{"lr_mult_o": 0.796, "schedule": "wsd", "max_seq_len": 2048}
Each number is 500 + 25 x the weight over its row's rms, rounded and kept within 0 to 999. Layers, rows and columns count from 0. Numbers have three digits each. The size before them is the row's rms in percent of the matrix's.

# layer 4 MLP down (transposed), 448x160, rms 0.0641, rows 308-337, columns 0-159
099:472490464476533510508502470528519529508519453508520511515507438492446525508493471474482458504479493443487483531468503459486505516525504522501465505511533518496464479522462483521512519561518459482501488460478463483486500472484505524493575478492479482480514534530472501524449494540530513531491505473446470538484515481471548487485499474539488513505515482483500519559501501509543511490495485524523495502522500500536471513441517502508484503503499481478504498508527526530515489485499503
093:491482496503524512486512507495470542480501486504498479530482542499498476523531476491468480501508469540483511489483484545527511523550516527482502481484482539532497502496498543514476457469467508497456504507515480523473475486460543513458572479496508507553478494492455532484468481491517491501480549536492502463508586519491519451490516520510526446508485515462485529520511495479508524497496485497502516522457502520506492498484520468489508527466506465448517521470477512495514498552523499
105:521507494520506443469487451507481531497494450489510476525456493560536497529479448523466505478499510520485523524534502505479515493472495491489477454529549511491513544482508488479485471532493553533478517490437458534482541489511474502498470472486550489494521488521513506476565512507518500528501503420452499502488502506488531452504472494486493534504486470495471500453491497539481505508499478478505491499487510498489456517544487514497511495496510516499461493530495520513498487498525499
108:482494452476506526513511470460469474452471507501504519488482486513557540487490506466490495523525480531498511504456508472471504534533488467505520481494521460521497535468505488513522475565569504503505496545487513500511522527531494516502468480509477466544494524536528531502503462502508503468516534500530464486475503506523510514519489460555550522525492514500491531526554478463502505472490507518527520491514486500494467500488569510462493511485489519517542483505475494506454500490462502
100:523504460504502480503525443502492522479520487522452528497506511550520513505482495465505528508486522487484534509487489488533524533486504482529507510498476502510498517503491515535496483469513518539486474470475464453471502498524502460512499430496465562500454475499457478521555527495503504530501537495494522501498529476506514487441499496455487518504459514543480505500467536502487503485497498501472444493516455490448495532484497502494473505479498554491496553511515485507442461479516484
102:518507476502487488518470482523496507520499551508499543538516515457482502449486499519516516491498469502495485494503521510517507484501459464538480487530515492512529525505493517457537509518518521482508484493522506480503534491492510471491510480533509516488499507468505526515556497490481487486560535519520499499489514477451465447482536495535495503484522520509502490473459519503472504571510503514479502461503544470499540519504519498540460531492443511472421494453508482505486448542489459
098:519506492512488480510523526505481479443492504538465490493492490514524504484485506521506560465516533475487482446521506490491476473505523481463487479515494545468524504479471503526497485476511496493464511512495496495486523574495466465511481491465484476465494520500473454532524492549491514508476502471488527580490481530530499497484511516499513490503523539484529496441481481504480498481489513514510438508501422516498468491535499478511487486450457481509487506493496506522521457521523456
106:529508513478497510538493461479544511495497507516567497519488495533508518528509508515528540490486482521545505451494497503485505479500454517530488467532481486476530499420500460504482470491465499527548480462485532510495503494524474510549511515512482463553478476519514538556497503522505491463519501504521483475510506481515450536470463521484475459525492525509482490521494513490510500505509512478481528458464498474460499570517513530488487492511512496538527494477520518511495473487461477
107:514498507507539536478500493455501464517515495528484510499484532484511491491467464543499519495474514535477523499477489457499478508468468508524506459522504501462529451488503473520497515501485495470538512487506499504534529534479450473493507519494439490462521489491487515520527483462475489491524509483514466492516462501497517527517489475489537457493532484458527480436543491496509480573514516538463539545457498496470503495530467532472520473482498491470483511469527502541504497469522526
098:563509505474525499508511487501549524475524505518522521481522456498507496546488455483482475458490526508500513496559429469481532558512535492468494482511485513477503500485487478510494506496477502484474483505443499512506457476465480525515506490498499525503513480520510495558503518481483486557494516538483471490493525523526512538464479504460503494494491473486490486559493489546496502424496484466477518495503465506491539507502471503545468499497463540474523503509538498513479511486491512
097:519515462494499500489523453506459467479489482497499515518504520469521479509500488491509457501490511522500458500510530505501496464517433486513479522470475482500495510524489507538526440505490517511496482488498496513517520473494508521475503443545494519520489526501445515522504478494537497502494477527513477455536476459469503419487527495549509512481500521473519523549475510520463505526500512507509489470569511469518481492524490519503452482504483511583496531466506466486513504488471483
094:478490461495486500497513457524493495494485513510478439528531530487496506493465485493496506549531506524545480481494465495527520524464461470483494510501496524482506503465558520478460449457542460487486489526510492491529510459499460514519581483504481487485480508509477473499505501484521457529483521475456495533513480493515479499477486487490469444484495482532516495515483512531502509501504531470503469496507489501487485493445463472501503523544467473531524537476473498462517443519505504
098:466531544475460528466518483455487468469475503512517530479491514486483511510517472477545491536489538511478516509485517504505500479476473476541522505510562519520496511476492465519511491531546529524483535475557511447506549506510535500501532487519488513511512531485476492492501472548489509474503521505512524496529530502492468517496474486520473464520530512494520521564511523486516510489520457490520525478525524501536512495521427513509514525522493468503526533519519468542495505557516502
101:477503527463542506548487519487493517519541529529498496528471517485483497514528513527509498504505523486519546498553496543489431500507497542486495483500491467503501512450504486524536492519496480489468494508543534535510512497481550440515490501505521503497478460466501528472512509473492458484502516467487492487507478457490512481504525556522510517495476533532474475474516514553526457504556498529559476523518472499526502475457514496500492539467488496477503500461490503469480508502517538
100:511504516545527529487496471503472523562539482468512501491462511496547497557504474478521525509491483487516513524498468486501526498461491467460509475528508469528493489440489538512472486489498462490484504482474477486500485472489508508492487502471479537500524462507510492495489447509506500493563455511476534498502470492526477540489512534485519538467484479537458512429473536503485516502517504515473481541485461492528496522509492483488517480524485464494516478497474446468524483533488461
096:494453523512509531487476522519516525484515504495487495514445495492537446527488506478508448473475535503532530484465476487488502523501518529482501465465540492487530470522495515529487518458516461493445539480455496532474516505514460488505531504494502495521517501495526541508501507495548529493502544474521490492450487525500445496509505507504503434498495570517467497484519514460470520517478518538503505519495505495543528516541484475486455533476506501446490499503508504523523490515481519
105:481481489494470507485472485507499457485474460503524461511485519478500495518527505524516520521484472476494549502496523472546501477489457502489526467511473496484513536509524484452514563504509526500516490525437448471477438505528483449490521526455551517511497518475531530493534505490505491538488499459510535486495485525515475527503525500474503461554484530512552506541528473493455524465485485490483476489432491489534500485493513515484502488492469485511504497512515517470488509517488519
101:457521504483528504504474504480521490499479518515503488481489455479518516507513496501531526510511489490463524521491486471497508537534517530505526475485462527482429459517483530506439533487462495538532488528440454514487540542483523535509500504481503483537509513531535524516480467526496528497513479508493500504505482519459461496518511455540512508516531458452530526517488490552506482515496507501441495517506491504502475505513468487485448456473526520501487547470508477479502476491496466
099:504493484501518497501488489514533466497476480519550512501472541505467507505502459517453511466548484500504506488518551522497541510536527533560444481515487516514446492494538488471526463527515500526518496525491491478510500509463520503512535486495478495495467477523492490509513530498512509515532530524497483493485468490503499457451526503496500418456538497494501546438518515487487480532476487460456472537470475503516535538494483480483541529480517505490484514479493495511485533482492513
097:484470517470492502511455494479512448513499524474475530516499477514491563514513474478509496480510484498512480486476486512529517499505543527508533542503489550455449495507524510503462538476496503475520475505478474522489502521479519472487437453509503478458498495443446503505476485500521541551448479503550545530537507504458496496502491493519480477549529495498513487534480527498482503460508515529508497489530488500524522509480526456464506487495513502543475475484487510503482518472459500
097:502499472470523510528483492491530492534505531489496460522532472544485469474507468502483520515510533521475524504510461494510494449479506503482494513580491478514501562510470520498498475473525555489497540512522479524481480458499470501459458505501525519457521480480520524500522486540505488479486542463490514478516494487499520539487552482513475506473515514505491486418463523522486514495468506508488455463508502497513460491520508540526520517517523481528504496495515511545547495507492464
104:503484501477504509539484505490555518514473498516441516508492507506504525472497502481455514466471465518469462484480513484520508501492497464509510501468521476484482462481504490529546517505562493505516491507487518558489514483468499523494532498507439473470486513520485474482548545473550503514452508517472567490502526478529525523495525515551501530489506523512501507481483528495496492515460498518528505506476500458528481495537443540476531505532520456546486503506477505473496519511536490
098:445487482513504527453541485501480489493524490474509569484507466507469499530519493536450526486467480478516467490476463489502483490528509520514520501537478522492498461491504484494475526503499506511536480511485506496490482478520496558462468517529495485540466521477553518531516525502457511498521497522508474433517534462560468491514493470526499482511508492497488504479484507505503556488520491495526555547460507532524489482522533516525469454548513522488494487493484524490508521508523512
100:492491475527510520530536516479487479516520505516509536512482464502498565579489520480516485445468500515440525473515489519483475497462543543529503480475504461509505464489525507539467490502474503495514534541521482484479506526523520497492542517516492502516551487502478503493520538492480470507475460508495498494486485485490519479502498484488477512562480544494490504502545524486473513526535529498452466505531524482507471515459519545514453490537503484467485507501504534472489503491547505
100:556518494505506498542493504485498516499488515524537508524514514475458521534493560487551502528503461463479444513478552536494484509542473489469511515520476488474531487502484468499479484479511476486499514498504453462519509504464507517459444479517506486487526526516505497510487498531513470511492481490489521447500462459505514502493501464479495473496519518519486485469523525526479515483486479526444529528510558534515503513511466482481485528510514444477551488540547505524529516511520495
097:482533455486516512531508501475528455529507529516525515508495540513552483501533499508467497495518554528537482529513530501466543503492494491536509476500497508538521448513499448462507496504514483472522508530501520456524483497518497528462499440499475520469518501480505487535501536501485464504526497508517433511447514511534492502499475492509466560513473499514540550494495458474528528526533476490505495497482509468491474508532499476463496475524502465505502528487531533516513483479478527
096:537508486515491490542506513470519519514515477515516473477484485518511481525519545518528541509482551472548472508544484490518448460509494516462463487499533515508535519503502509520475497545459539524544523435495527513512473492438469492487474508539543542497533492465532486518488440474508491506484505494488492472484499502463528492472461490493509481522507542495492483471511493468497473510480523499542504498477495497484489490477501485513542486452488503492521502473492499514516488454543549
096:491499445463501494535506540470426502498525535528550471518511504478507518532471455468489485509510512485475486455495478466504475546530507481509477516446481486521507497532543513511512486509442522526494515483493514508547530467480495499507459491478486507513511495532497475540529503514466461502476513484491521471515524458511486477540491508532506490519505469515513480524532521509494532510453482502530545500490560529512516535498473478506497497515477516499483520502507496433458477499501527
104:512447482525513494490512527508527540482491482489466505508535446496475458499480482503464490485498536475519505532498521469554486497510516513475493438479497486538497473501483521487515537543488515498491516480469502476487516504518469500486529537532502482451498488526486547554538530466526527533506494470493482536481510530515512528512544508457511483520492486511516440503496502506515496457484479504477482524499449454520480495490523487447522528534506500511540523498475479525551502481530472
104:488507503483477467504510479492495525495521516555473540498512517440453444492497480533504477509518477490525533517490514521493505471558538519496483541526482539551514518488475497498467474483492467486509490522514489502500496526414496501455500509462479478483509510491526491445515473449489475515491475543514485499501556521545502511476508513498518507493498500460494490495469524526479528527498501477543514496526458536515487484492461473484496492507479486489506488543472500442458490514483509
# layer 4 MLP gate, 448x160, rms 0.064, rows 309-337, columns 0-159
097:524465479551482494540471519474473533519507471499494524483491478481523512482469527540492522523503497512451486455523529473513517467495550479529510488509469496489464518485468515506513441473559553500511510523487456500489485504502488517503480477519517490519526539501523459497439510467513483520525495476493563484502521523541528451520512465482534506510525510520470479455493491459477509496487492461495494493484531499493495471520548485466517515496543513529509485511511550481479493530503513
101:475527503517458505482549529559530496539498521487548452497478498524490494470493511508499535530544530549508514517491487496520501519531485472515536477499525524478470488500479469467497483525516452537494490497480487492521541504456524495458457463520486511491479546498485490511506510455564502456492465503502495509470520527523476515504534506526488489505523485483514534492516529539479518533498485505498483505523533532537475468546501520495467519477508493502501556468478546477528498484525515
105:463474508539510463490470465484499513549521508491497511539502519519479478492478527514514489544507545472511489493471498488513525454543491544479506488493477484480504494529480514507472498508443517510494502480521529554520535497515526457541494470495506499486484454539505473443522451464504520520488473503461532480537500521531495475544515517507534473521543500515507487469512503518493469538519492523496460517525514539513526495519461538501524499535502518527449466503530511508476506504493553
095:496507487502558542494497490511516455506495505527499490506503564489516518473498522504489512572517478546522486510489455504523487521523529479491497509521501472504495480509478535506470522503523529495495549435515493532493500483534495518491498446455477472530498493500479464478470533494507505514496510483482470556512492433515539476514476521485493478503481516539478488525462516483552474499485545477521474465505500503499524538520501496509446488511506504486516481525497469467540549533475518
098:498477498508487486518474523548509482490496530509575455503485485493511481497515483493495523483504518496490487481510473462514475485505453469486473500534523492533564527487478509490537479458509466485519540514501518511481504561517506478502507519450477547476519480509508502523542519485506477522546496518529505490466514488509488499467517487547514526482466516528484473508531431457508522531504496505483526489499504491487532486480495488484474504529569490507484503531478479560464506511443484
098:501514523519509491489505512495522509519463484527466498491451523482533504442505518458495530502504534477466494479506507477526478503502531535499551507511491500482493499491514454499480532509494453517507466497478485453483526492499513554453509486489507531525481532507517513497555476500487536538438534478522539494505504518468528489524499532494473537479511487545516491478442533494525515468490471483511474514492497521498505542502420485513504504530459469496513535519502451498463484529500492
102:508510476470496525471483505496482504495488542494471499507501488518486518486525506474449552514511495473505482454510533519445509472516484522516469494552517510470521489491505541518470536496482503483494488512532483518500492526486516479500480502473480587532503470491487496520476496508528517546487491510511441518513525505545520493503501520521507490499502488551511511512452455514514528544477533487520508528499495489433466538497512505553460476484496486520488496491423485508558484498486506
111:483503485482486468480522496502525539495474508519495493482511475467522530475507512547538456485523532530502530503489481497517492527553506483489502478510510452492505528491489532538473515469483488528470462472532491506546516482480466458470504499473478515504491485488459466502505516490499514521482460470544480488484525472460452494474467510504527493459493442528538461462500472473508485519484524488467460463495504501497478471477494509476495487503512474537526489443515489441523500524454538
091:526500539520440534500496515522511477553529473512508513493499504519492505491505528464483521527471499468554514471506527474514529559490501506498486510523505513502456499456498487509482513478512475532526512505537504505492491523475444538490521526513483455487531508491502549517516495486537461526505514474548537533506522510541515537516513442499493513464475530519443461501498506499499493522544529538528518492495488491487494516506506517538544519498528471523486480495572507512510505464492526
095:487517510541519510501534500507530497498495518494490508501491510465473501511467543501508523516576441449519489476529507495546513492478495486507503526494463550502475487524533464475486505519511526474473530427477533533473478507500508496551470477501496520524539514514477480512509525577512527486480536499472499509463486458497534498470475506520519494499528502498488493511502481544501492487521498522499511559474459506471463546480505468493502490483522484481521474481538466500533490507478527
104:454497519494491511466521510484530490524521510487538512513493541463470491461455519540526481482492541501524470493489472497513497528503467509499494493477534519476532504509484539557509451452501465518484544512480478504492494538461518451501505481460495464502498452477505488497455524456512491548493474494494479543521512506550501512533530463495472504527497500528474495483507509491482492453517506520530480497495507461477459467473504488466451519523486452487514480500475487493531455501513527
103:558537510480497532461493505491535515499527500521500526491517499483501480445462478522461474507531516484474503517519521466457509479517505454521530490484476456459457479488444500496480494546499510423457552502502499557519482497499519491489480522498562550485502488543481461500482534508519494485525499472513482501487501522479501497489516492506526509509479456519502483488470481490507532503521500519500531529516512476470501532531466527524487473534507470483491479551530515508492509499493538
110:508499479497573533535499519517477556532513449557543552495476492536464529491501529495514520456518505497499510498455463503489476511504455514559516501524506490525513496493523543516466530483470514486473502486504491477516516488488488455468480507471508483503511474529481503486483521496528518474496547513507474493488524503544479513493508521482495472511501522518497479467535468545457505496488489518497527511550520463523521543473499495556521496488522504506472495532491445492508486491460523
099:500474462525479489495523516518506474501581578492495505473498496503516488510535475471457488497529506485550506480514517471509521503477516514497501533502514504510514480517476505460492501485475505465522527491517483500509483507461513537529496549493512474438530502466519539492544511526505505447498488496502520505452501451514534452481505466437504512506466452504478501496507527512494507532509450492488485463499482506460507470527506504527521447487494498491506489517524510484514439516529513
097:510493516474495497511507452532512477529484515462524509523492481566473495507508484492491532504503514553536488477554479487549507519472440528483514510527492518498524494517511525495473490476500523520516487460500492509459484522493478491531508497512502527498520520520486500517558486521514518519526538536494516517537455512515476513510539458493522504528490490513546506501477502492545468522460484520494465469512486514519493490507562489461531509490520540510449451465508475463492538524465454
099:504540504482493525471560523519532479484480534488516515524506488523490470566519495508503483520550498468484501529529510491472538489478498480487498502465496502461491461471482537449488531463494498498504526463530465473510571482483502557498477438510473508498471566491521495515491495522540492481530461521504516491500524499492512506512512518539526508501522491520506505502485523481493481475527511486474503471482483523488453544497505545486502464464530501468447510472510501524503481482543494
092:512485533489512487493485469480527470500530494487472536495486503479501478547502508517523482534477508510524513486500489495521511446539492521482517511438465503503546456450533445529511504522523490487549486538526482545498447497508532482496518540470502497488477503503492498518525459515511481494549478516542468488504481558462489498504483476524506519482473482488523457459462504485495510507504525514517511491567528513497514461534515532518473526523499468515471516461482519526521528510465500
099:466475472509500517482528493498500529506531495469527490544494508464504480486473495493471565488535536517527484487496489493492495536463505499502488519508492522492543479474472476494479523502499519511471526467460517502571512528451501477555447523451524497531481540497476530521442492489505520512497498527484506477520523505508456488472457500502460527508500503465483511522511505526475486473507454533525483494513512534496496507507489519505486476500535481537496470541465543545524482536552489
101:469526455504479496527511516513477470466481511542524515505456504521520477503488514510487477475492503522512502497516491539475454524510485472493494513516463508499464496544515469490486468457451469483471542486484525487491511568455494514521536543506537532479493501526499524549510463500512520513531462485532522522531511526481503487472517500502514495492471428512491508482512524502513511523538512518519523521533505560478513505522485524561499474518453521527516459526494488534518462485505512
094:465486506485509478490494470489526438501472530466486527496472517520501481528541502518513537497514492520498507516474539465520518490466514493578544464497480516492489492499529533471501569526488513507522434497492479517489479487484488499505485445480478499517517479466541501497521498522497463463531514531536540490524486497534557538521490486506526493499517479512508516511509548490434558451501496511519495470487482524506518485477479471517470522512521501491520514466486492498503518537506488
100:484498504465494499482443479539514502485510486459513478563467480495526498512469493528521497496448525499504462498513570479487465554462497482484540518496542519469556545487497462532468463518506499508526484499507506523470503488452478481501471486483482466479483503507487497506490518498524501509490535496535543536511514504489503521507495481471483532456514499541490464520494503520547519494574517514514499512528517484521517482535536482482500513469492526486539499504510512508452515467521473
110:493496463518474519493493535520525433481540502515486505519466505486523489473481524505483478540516480497511488532560474519487483536541507465536485508507509514523486486491479521505447498532500468512482543473474507508525507544501484466510461446510512465506499486507495505479512475491517504475472526481495499455496476494523541514474496501472492486519549481475504557457540473477500523499518475483545496520478491515532560539463530526469476504533514503485497540502522508520495507568511506
099:463478515459529553529476547525519507471471544521518495468469522489488550498504534490511505508471571484501477535511495472487528456512505509475496498523524491462481500499509508510534471484491525467520540536505479530510541491491514450512481494464466509459513511493552480499527506496495505496482460488487443469505513475481495500465547498517465496507551515457497512492528543491513502493513513503520503503490497495545500514517513541492495486513462458481515516536498477461515476479450531
103:506483428511522492509484466507512551521512457540503498530496484464501513517492540478493519509524479486500508517507496530451505517467508489503502513482525469502521471488516513485512459535443493469512508444484456507482505517484545511456472526512502522506522507474508459499495545489473507480507473485510529500518567510552511486458530483520498524511533475500518513461486517461511522451536501508505532503482494565460552514520490473535496494476514480499517492493499514528537470503539511
101:524466477486490514483544472537492526501502527469512467478499502473514504522507505489502503553433486518511507501480520502507538492501459485517535499539506478482526472484505483498504519501503430453518528514500499497480484556516474529490497493525479483520545490493539519528488497537487521504512478490517473402532508459481508472468486518506505502469508538468482483523470478504501502499511528492499520482559532510464527537467437516507513449503502494474501478501470463507497480472502502
096:488488514470533528509464487496496517474537498486511514510483511496491522456510499534478443465524484486526515503539448492450531513508508468477493480521477536532530535485528534527496479524520492476505517484487506521508446515492511550485482467527545501505530514460542475546491510490515484536528489457522467495506486511524436479520497515529498481462482475498481494487464478513516492417542487501487509516533465480484542500507489500486492497442513514500540487515520466503489535494509508
101:538486515507531491449490510480493470556462483529476525492481482524488487535511526517491510499490490503466488436496521540456527538478521487478550513517507495495497490493496487520500505499503511501516524548461478473463493539478488552514505491509455498487481468477547528486520518487545537511517444548470511492498501518494502497473501562468464518540500462524470484484508527492490501502511511522490498454508525552528544479504503476481516501473505478483525556492534504547485512495501505
103:513478511472519515485502518443538514495495501490469512468500502500531495535498522453493525500468485475485481526506485474482503552463539480471524501466484494522526484515520453511499497529507518536534474473537503495489507425487490477482488481479474504556511516454528481488530478501470514533507491496528494443519531430535494475562502509518508533508504508515513505498507518456535501513540504490464528498491514466497506497505492511480494514513566546496478511504556471484492515515509470
095:556526470535436508514484524490545484458524513533492500487447494526498544501552453493476450515507511482453467503540482524510496486547466496517485482522502498490503514533474502517506556482483527500510517473500517505502476459484518505510456512511494494494494505520494463511503507513507530510462478496498457514502516458509478464510494453488486486501517497510496524445506548512532502547511507500490474483490490535459459491471499536473488509520462510531511550501519492526494479556510529
# layer 4 MLP up, 448x160, rms 0.0642, rows 309-337, columns 0-159
099:552500477479493523490541490507490559475512468491499534464446554551488503510484519524501414502538485449513540469498493476477527526464485527459500491541497503505470500505509497473503525498522505488484519492513495537484489512509497532527531498539493493547530503500466493526565494496476480486499500457486486551487495517499511500546505494469478503509492514486501457517524493581497506479514488515547459503475510529506506498486514507470473481521491480483510514496489475499478510502540514
098:519534458511492521479487523519502519502509471519510567564499523495509482532491494533510461528528519505480480484507542523475515511488541496476522529523520517480464540543558477518507509493487528487536485509492470510522475487501479518499489489491438544502481518472522525452469487518515509496496544525549536529491479552514523560513491507468551518498505514481511507503460521528514525476514487498511484499497505491469500489520551475512469542476504474470474472476502537496516531526519504
102:528494544515461507479482533527503450488508498529530483505439514496561504522495515489494479508523541498457507473503516507471478514529494530493493464513532458503505535520473515469511522461547505511482461498559467474492503518511478518489507480519468455502461533506500456495499479494536454471506529480500502500470468467489500468479536506536529482516496466500481502463542478506535548492470513523490512494504519479493490497459494470472466507523550499458530502495477506453519483493475525
102:485511547479507493463524476511498511509493499517522477492506508492509479522498526496508514475523532526516505451530504466480510478530481548521511452548528510511490495479479437537462500540501499541489471499484522508545505498514536469511512476551531539491446514507503488514504461484508498475485555469486497475474493496499478463456502535510512476528508573495462527488493491452489479516530494508442504534501487480537514517505516536506548452490517516506497503483477480517474502493455479
098:497483511511475482470477477495481483456479482494504488485470527445492497483491486498495463532501481484498539504450479541519477528520464502496519493541539473505507499498486499507504499531514486505549471463504526504502520506501547544487498505498510501510531482486481520506522512480512499467504460517525500476475516505480551480516528446479455529533505482531512548483523514499443461515491500505506563530528493507511555529489515530517559476494464549491486521473524427479489526504485483
098:487487527497475484488457560524492506498513490487465471505459530466528540485501491481508518511485522460509518501476475507440474526521468506455470482509497533441532509493505508539447503513501440501513498490457555447506475534499509456504520531498519519487460449548487497471494524501524512455480507489494530483453483494506519469502511489529534517494527502484524539497522520503520516535513524493521501470514540513492531519513518480512490475538512495484480496522497506513503545543465503
099:532520477469565502465515529499480500536505521470507510499472534522438517470498525503536470512543497465475549541511505470489506518532508518506519468483492489560550422504470483501497519478503468517515467528440514499535448469489491493486494501490513463468468524490457488524518513499507488557457530521496537495480507496475492505440489472476488503489463499500471500464488529475517498528529496515492529491515489500503507474475490522491516485513508468484507487477518517489494476487511475
103:506510531504542507561517491502486538520505523519511478544478469468495522518472513507548522502512498523576483577551502533503507513471465506484514541483469488498514514508480513503503482476543502449498512515499486494522497509497485529486460511499463520494511521508563495499480479522491523469438544532485473517466519471493531546522459492512507504510485508485498498527478463474488494479486529456487495516498470510508482488477505500493513529456511562519487512518501492476523480456494471
094:527489521549490525576520453521491509457506494486477491490518512482494493497530490515502513500500521527460498458487492526507528497528536489522494533501512460488504554456486499530503478535430471502501497485495496503535530474488522534493530495513493481494463477495477484502461505466524547467504483439523500516462508482507520487509507498501469476462499497502458526456531497544512514557527530527480470511532451515525489510508487485481489520523505491514500495517492527513450436509522499
096:489495526472500484494518481514493512500526499460500485524505504479476477482491471525516498529498478531483477502508496477490531485463527505478473545479476543448479484525491491534497467506496521513521509520486496491496470522487484503493496510550547481533492538517512464543529491527511507481511526553482483528452544503493480494499514561506491489567460477510552511512504473511545482498511454508466475523517512476477459497511531525504532455523466505517558473455511447522519494509453490
098:514530487478529526456517469450464540501493509516504510496500508507455493497541490527477472476456493469493495490525499491482464518491478522494508476517524528479549466482470521487471474520538490455479497491506518484492467496530490477526510482542536492501531463518481542512510498562507470520507510453489550468493534501501517483528489501475500560502464532509457513481521482509467553467502468489505537526477529530491516494470460509519524556505487486503486502470509511532513467527517468
103:471513464515488540508524518480505409474496501485539495534503478500508498499480457487524536504467483525510457506539509497446509519509489498537477521503478510499469492533523508455482521489507482509538519483499490487551493531498498467505510555473523500480493516502535489530462468504505514450503509489511517508531554536512485510558497455490495539476530531512510510536531525502534500485548470501467486488529531533543497530494472494510517497539492535507479534528519512501523512519479519
097:524550506499466501458546527500492506537507469535502524453498527489439505475511524507506483471517504486505512519499513496476520510479487516478487539523463526488491490471482465491460507498509508512479505547484495461479538527470554496508507510475495512553485520484462481499475543503475515487540490531525546499501512501470478501493515573509442500459520493530492515534535506496522498495485477479486526488467550517455553474492516507489494529486509516492459507543525463494472534491509523
099:496487474511431505495483517460449539493453485479545475520520472505485520529529488470485458473488513503462500538495484505496472523527536475482488447510505483467516485515492496508555456514499496520535473521520502509524509492407518515516466500526500501535502523527558518530490490495527490499462518506498559489466517467487470518502494531504519502467505496511481498484541496498486465502527516498497480466500484522510504521507527501480462480512533503544533497533507523515469517527456490
098:468506480524459510526504528446525499461493492515513546523544495493515527483515525471525503443520515492522528461547524500473501459532508483537480491513520513542507533465502520509500505482518481474503477534522473462490529483433470468538492484495498491561519539494479526488524485517495489483464512499504502499460481494501469493530502481482512509508473490501499471505523489549493526505488474480497466534436515495465486465487516535506520530527486481514474526519512496442485533501459459
097:505479516491495458518500541485516495513514493500504496515540540540528508536501491488533511507509445484515426545469479494512527509493478552484509498409486572521496524472528499466466483519496497491467491500532545483547469542480478486518484505484516498476464483475511487468504477515536508474467511520471501462499500508471538451488533492466480489509488490503505492511459508513531487508497525498530481487504536500463476496479497448517476510482482503521496489464519482469512492464481500
100:475552467537501503519510493505527521508511516553512494520527507463475476464554511523498493512552505498502464493491519548468480497491482490498489508480527494495506481532490494514510481484535494465499504453472528498485511496503517467563476487510513508471532503496511513482507511519521460499473479498502494437519515505549486529455462486531505500487467473497438496480523509467538446500506460508510485503543513487512495541532449524542515500542466473528526473518445466476497506507487507
104:523506494502507509518502541543543494500500476505531485465502516522523521490492464506482499513500554486507512532485460492495467501531515442527488519504510491538519460468523502494546516500480533513473519545529505532468496507506481468440453487481472492508478470499491484529496478517488516501510521480474458570457496523471481488501513489490544483506525486498504505457426483504494486475457483507500471474518475462458492487468532511476501493513513526537468534478440478491465512488487491
102:477540504473532507515500487483531441562515500524496526477531510488469539525499501502491549498507469508497511500509482511485519468504480492499482484449485517496487475481500497489474481508532482531496482542475475542533502481469521525532496484505480469498484571475505499511505505510497496528470540472557528467523523522503528473472502509524464493487541489477523491471448499543484461503523483535463516521462511521499489510507494541549487495474499499519497495462470507563526541482488459
092:473475479510505501471514478467461462526493514470493523462516501473523479473504483527475517527463497465516506529466499510497558519511495512520518478522504478479522545506444490538518497505486513518503520515467468499501469484520498478503488477528470551538478524507506556495495502495485505499512486520428481526468490473540480497547485496487502485524494518488497535474538442519451494474494483501548548512491538472488526503517498481537489441487498493485498548502505519470550461501475494
100:491487502493461490480517441488514459514502483507459521496468534558474502463505487538512503472510436481482510531517474486468450509484497471525471493493537485477489527511492503504461484540517505486512502489491501494452512522479508492483577529506530478462526533477464513472510506484502497543507563451481481491483484480490511494508514499526536495440518525466497501517521471531511487541527492530468524506472500488449510505492512497487521508501484517475459513522505481445513503484514463
101:517509480523502493506510502531544556463513531487474500500488475500499464511460493477496479554508534493446510537500511507515484529494511492502517460502466512521503493523494526518529521523495532499489509536481534497457468503556518484512497504493522492531511540493500512472474547511511490498491549494473544499520480499523502488496482496507532463476499530476519467483502471470446490512479521513492540477539459455441484509478464445494497499484492485524491507505530587474531531518488519
099:493504464521488560493548455521531480511483487541504522500517532530500514468493517500457475509502481515468470505531492512510488511491517512548546492524453522542494500500432549514485475505465530496505517530461497534502515525541475517449513495478527523497531478516475484501476490483497506518468487541489509514486504507492503532478497528519484542460475496554469516501480504548495517442476497465507461518492484456514480506468523514500446497462512478492502523525504504511477475531475489
102:511514487469479494504493482485471526505465505533522533504522487505470516554462490486499444518535446527503503466516520490522489556470489469518484501552501476444510493540484479472491506517546498530529496507502513534496522470498499516506540477448502540512535458500541501477475503542468467496460520487517509469512504476463502527488489550512510551472502504498498446489506543495528525486508453496476466521554509484487520492493516492501498514527480496482542499534498479487473501525533500
101:519510494525483484519462512527496524491512489523462509502477485525505518480486497503500486512549586489525553491512475512511539495527455493478556523499512505525519546505485500467520516491533496514485493527475530449511467518562525488524514554508494522514492509503549486481501483506478487457500535496505517483520541503485523532533507457483490491498501510540482524478532530488490495546498456459508505465471496495491534482437524463539523497514520549487467514480505516513516479481501523
101:537494439485508487534462520492469560502460448461471512517507450498532520492502461545503496553489499478466494501457500505505490486508537558501506440498504477483544483518511491480543484485509491516489490480544508517521548499507519479462489474529483488515520502531538519479539473496532516503495495470481468494487482521490501524508475531443533508478549503514506486455509490487475474517483467509491536462502497502504510505464478529506492501505471555472481516491537526516493511516511503
084:494495511521484556502528510507517478493540539478495497515477479534505493502505481473572516520484517491503528500478503494526528522515486518500563490497470493502454507473472513502537502498509488501497495471473532524501494522486449487556495497538472497509514503451480533512513502466507504556501479483504487513475522527501486492550469461479512490505489519437509530485456496526523459537476555528503500511479466524506535473466452510476470454516522510525479526479503491470539519505457534
100:453459498507468513511539478509477450489466501470449479499533436512481531486479523485522550461457508482514465470533514484481475552501519523465485511490506510435494492501517510520500514559553504528542491486481468527524510499507523502540488486507531521477493527498524523538494476502487527507448523502465524481476506466503466486514500543524506518495498496514478538511481439474499478522513497479447475494473502494498514516508496514525500477483547500511463493488497517472525514485488491
102:483481483479551497471512552511536528509524492470463468537489480505480463493515502502469477559470448520469519492539495520539508464454520474514533453492539542515530505453501506496502509477496509490517507519474486475521526487473529489494463437514484494515475515489505508454522528487481492531535522521482507507496482518513533483509515471541487498503523510503496497485504481505536508451517518531476472529483489479488502504491525487432446469488502539486479510517510512520471550541485512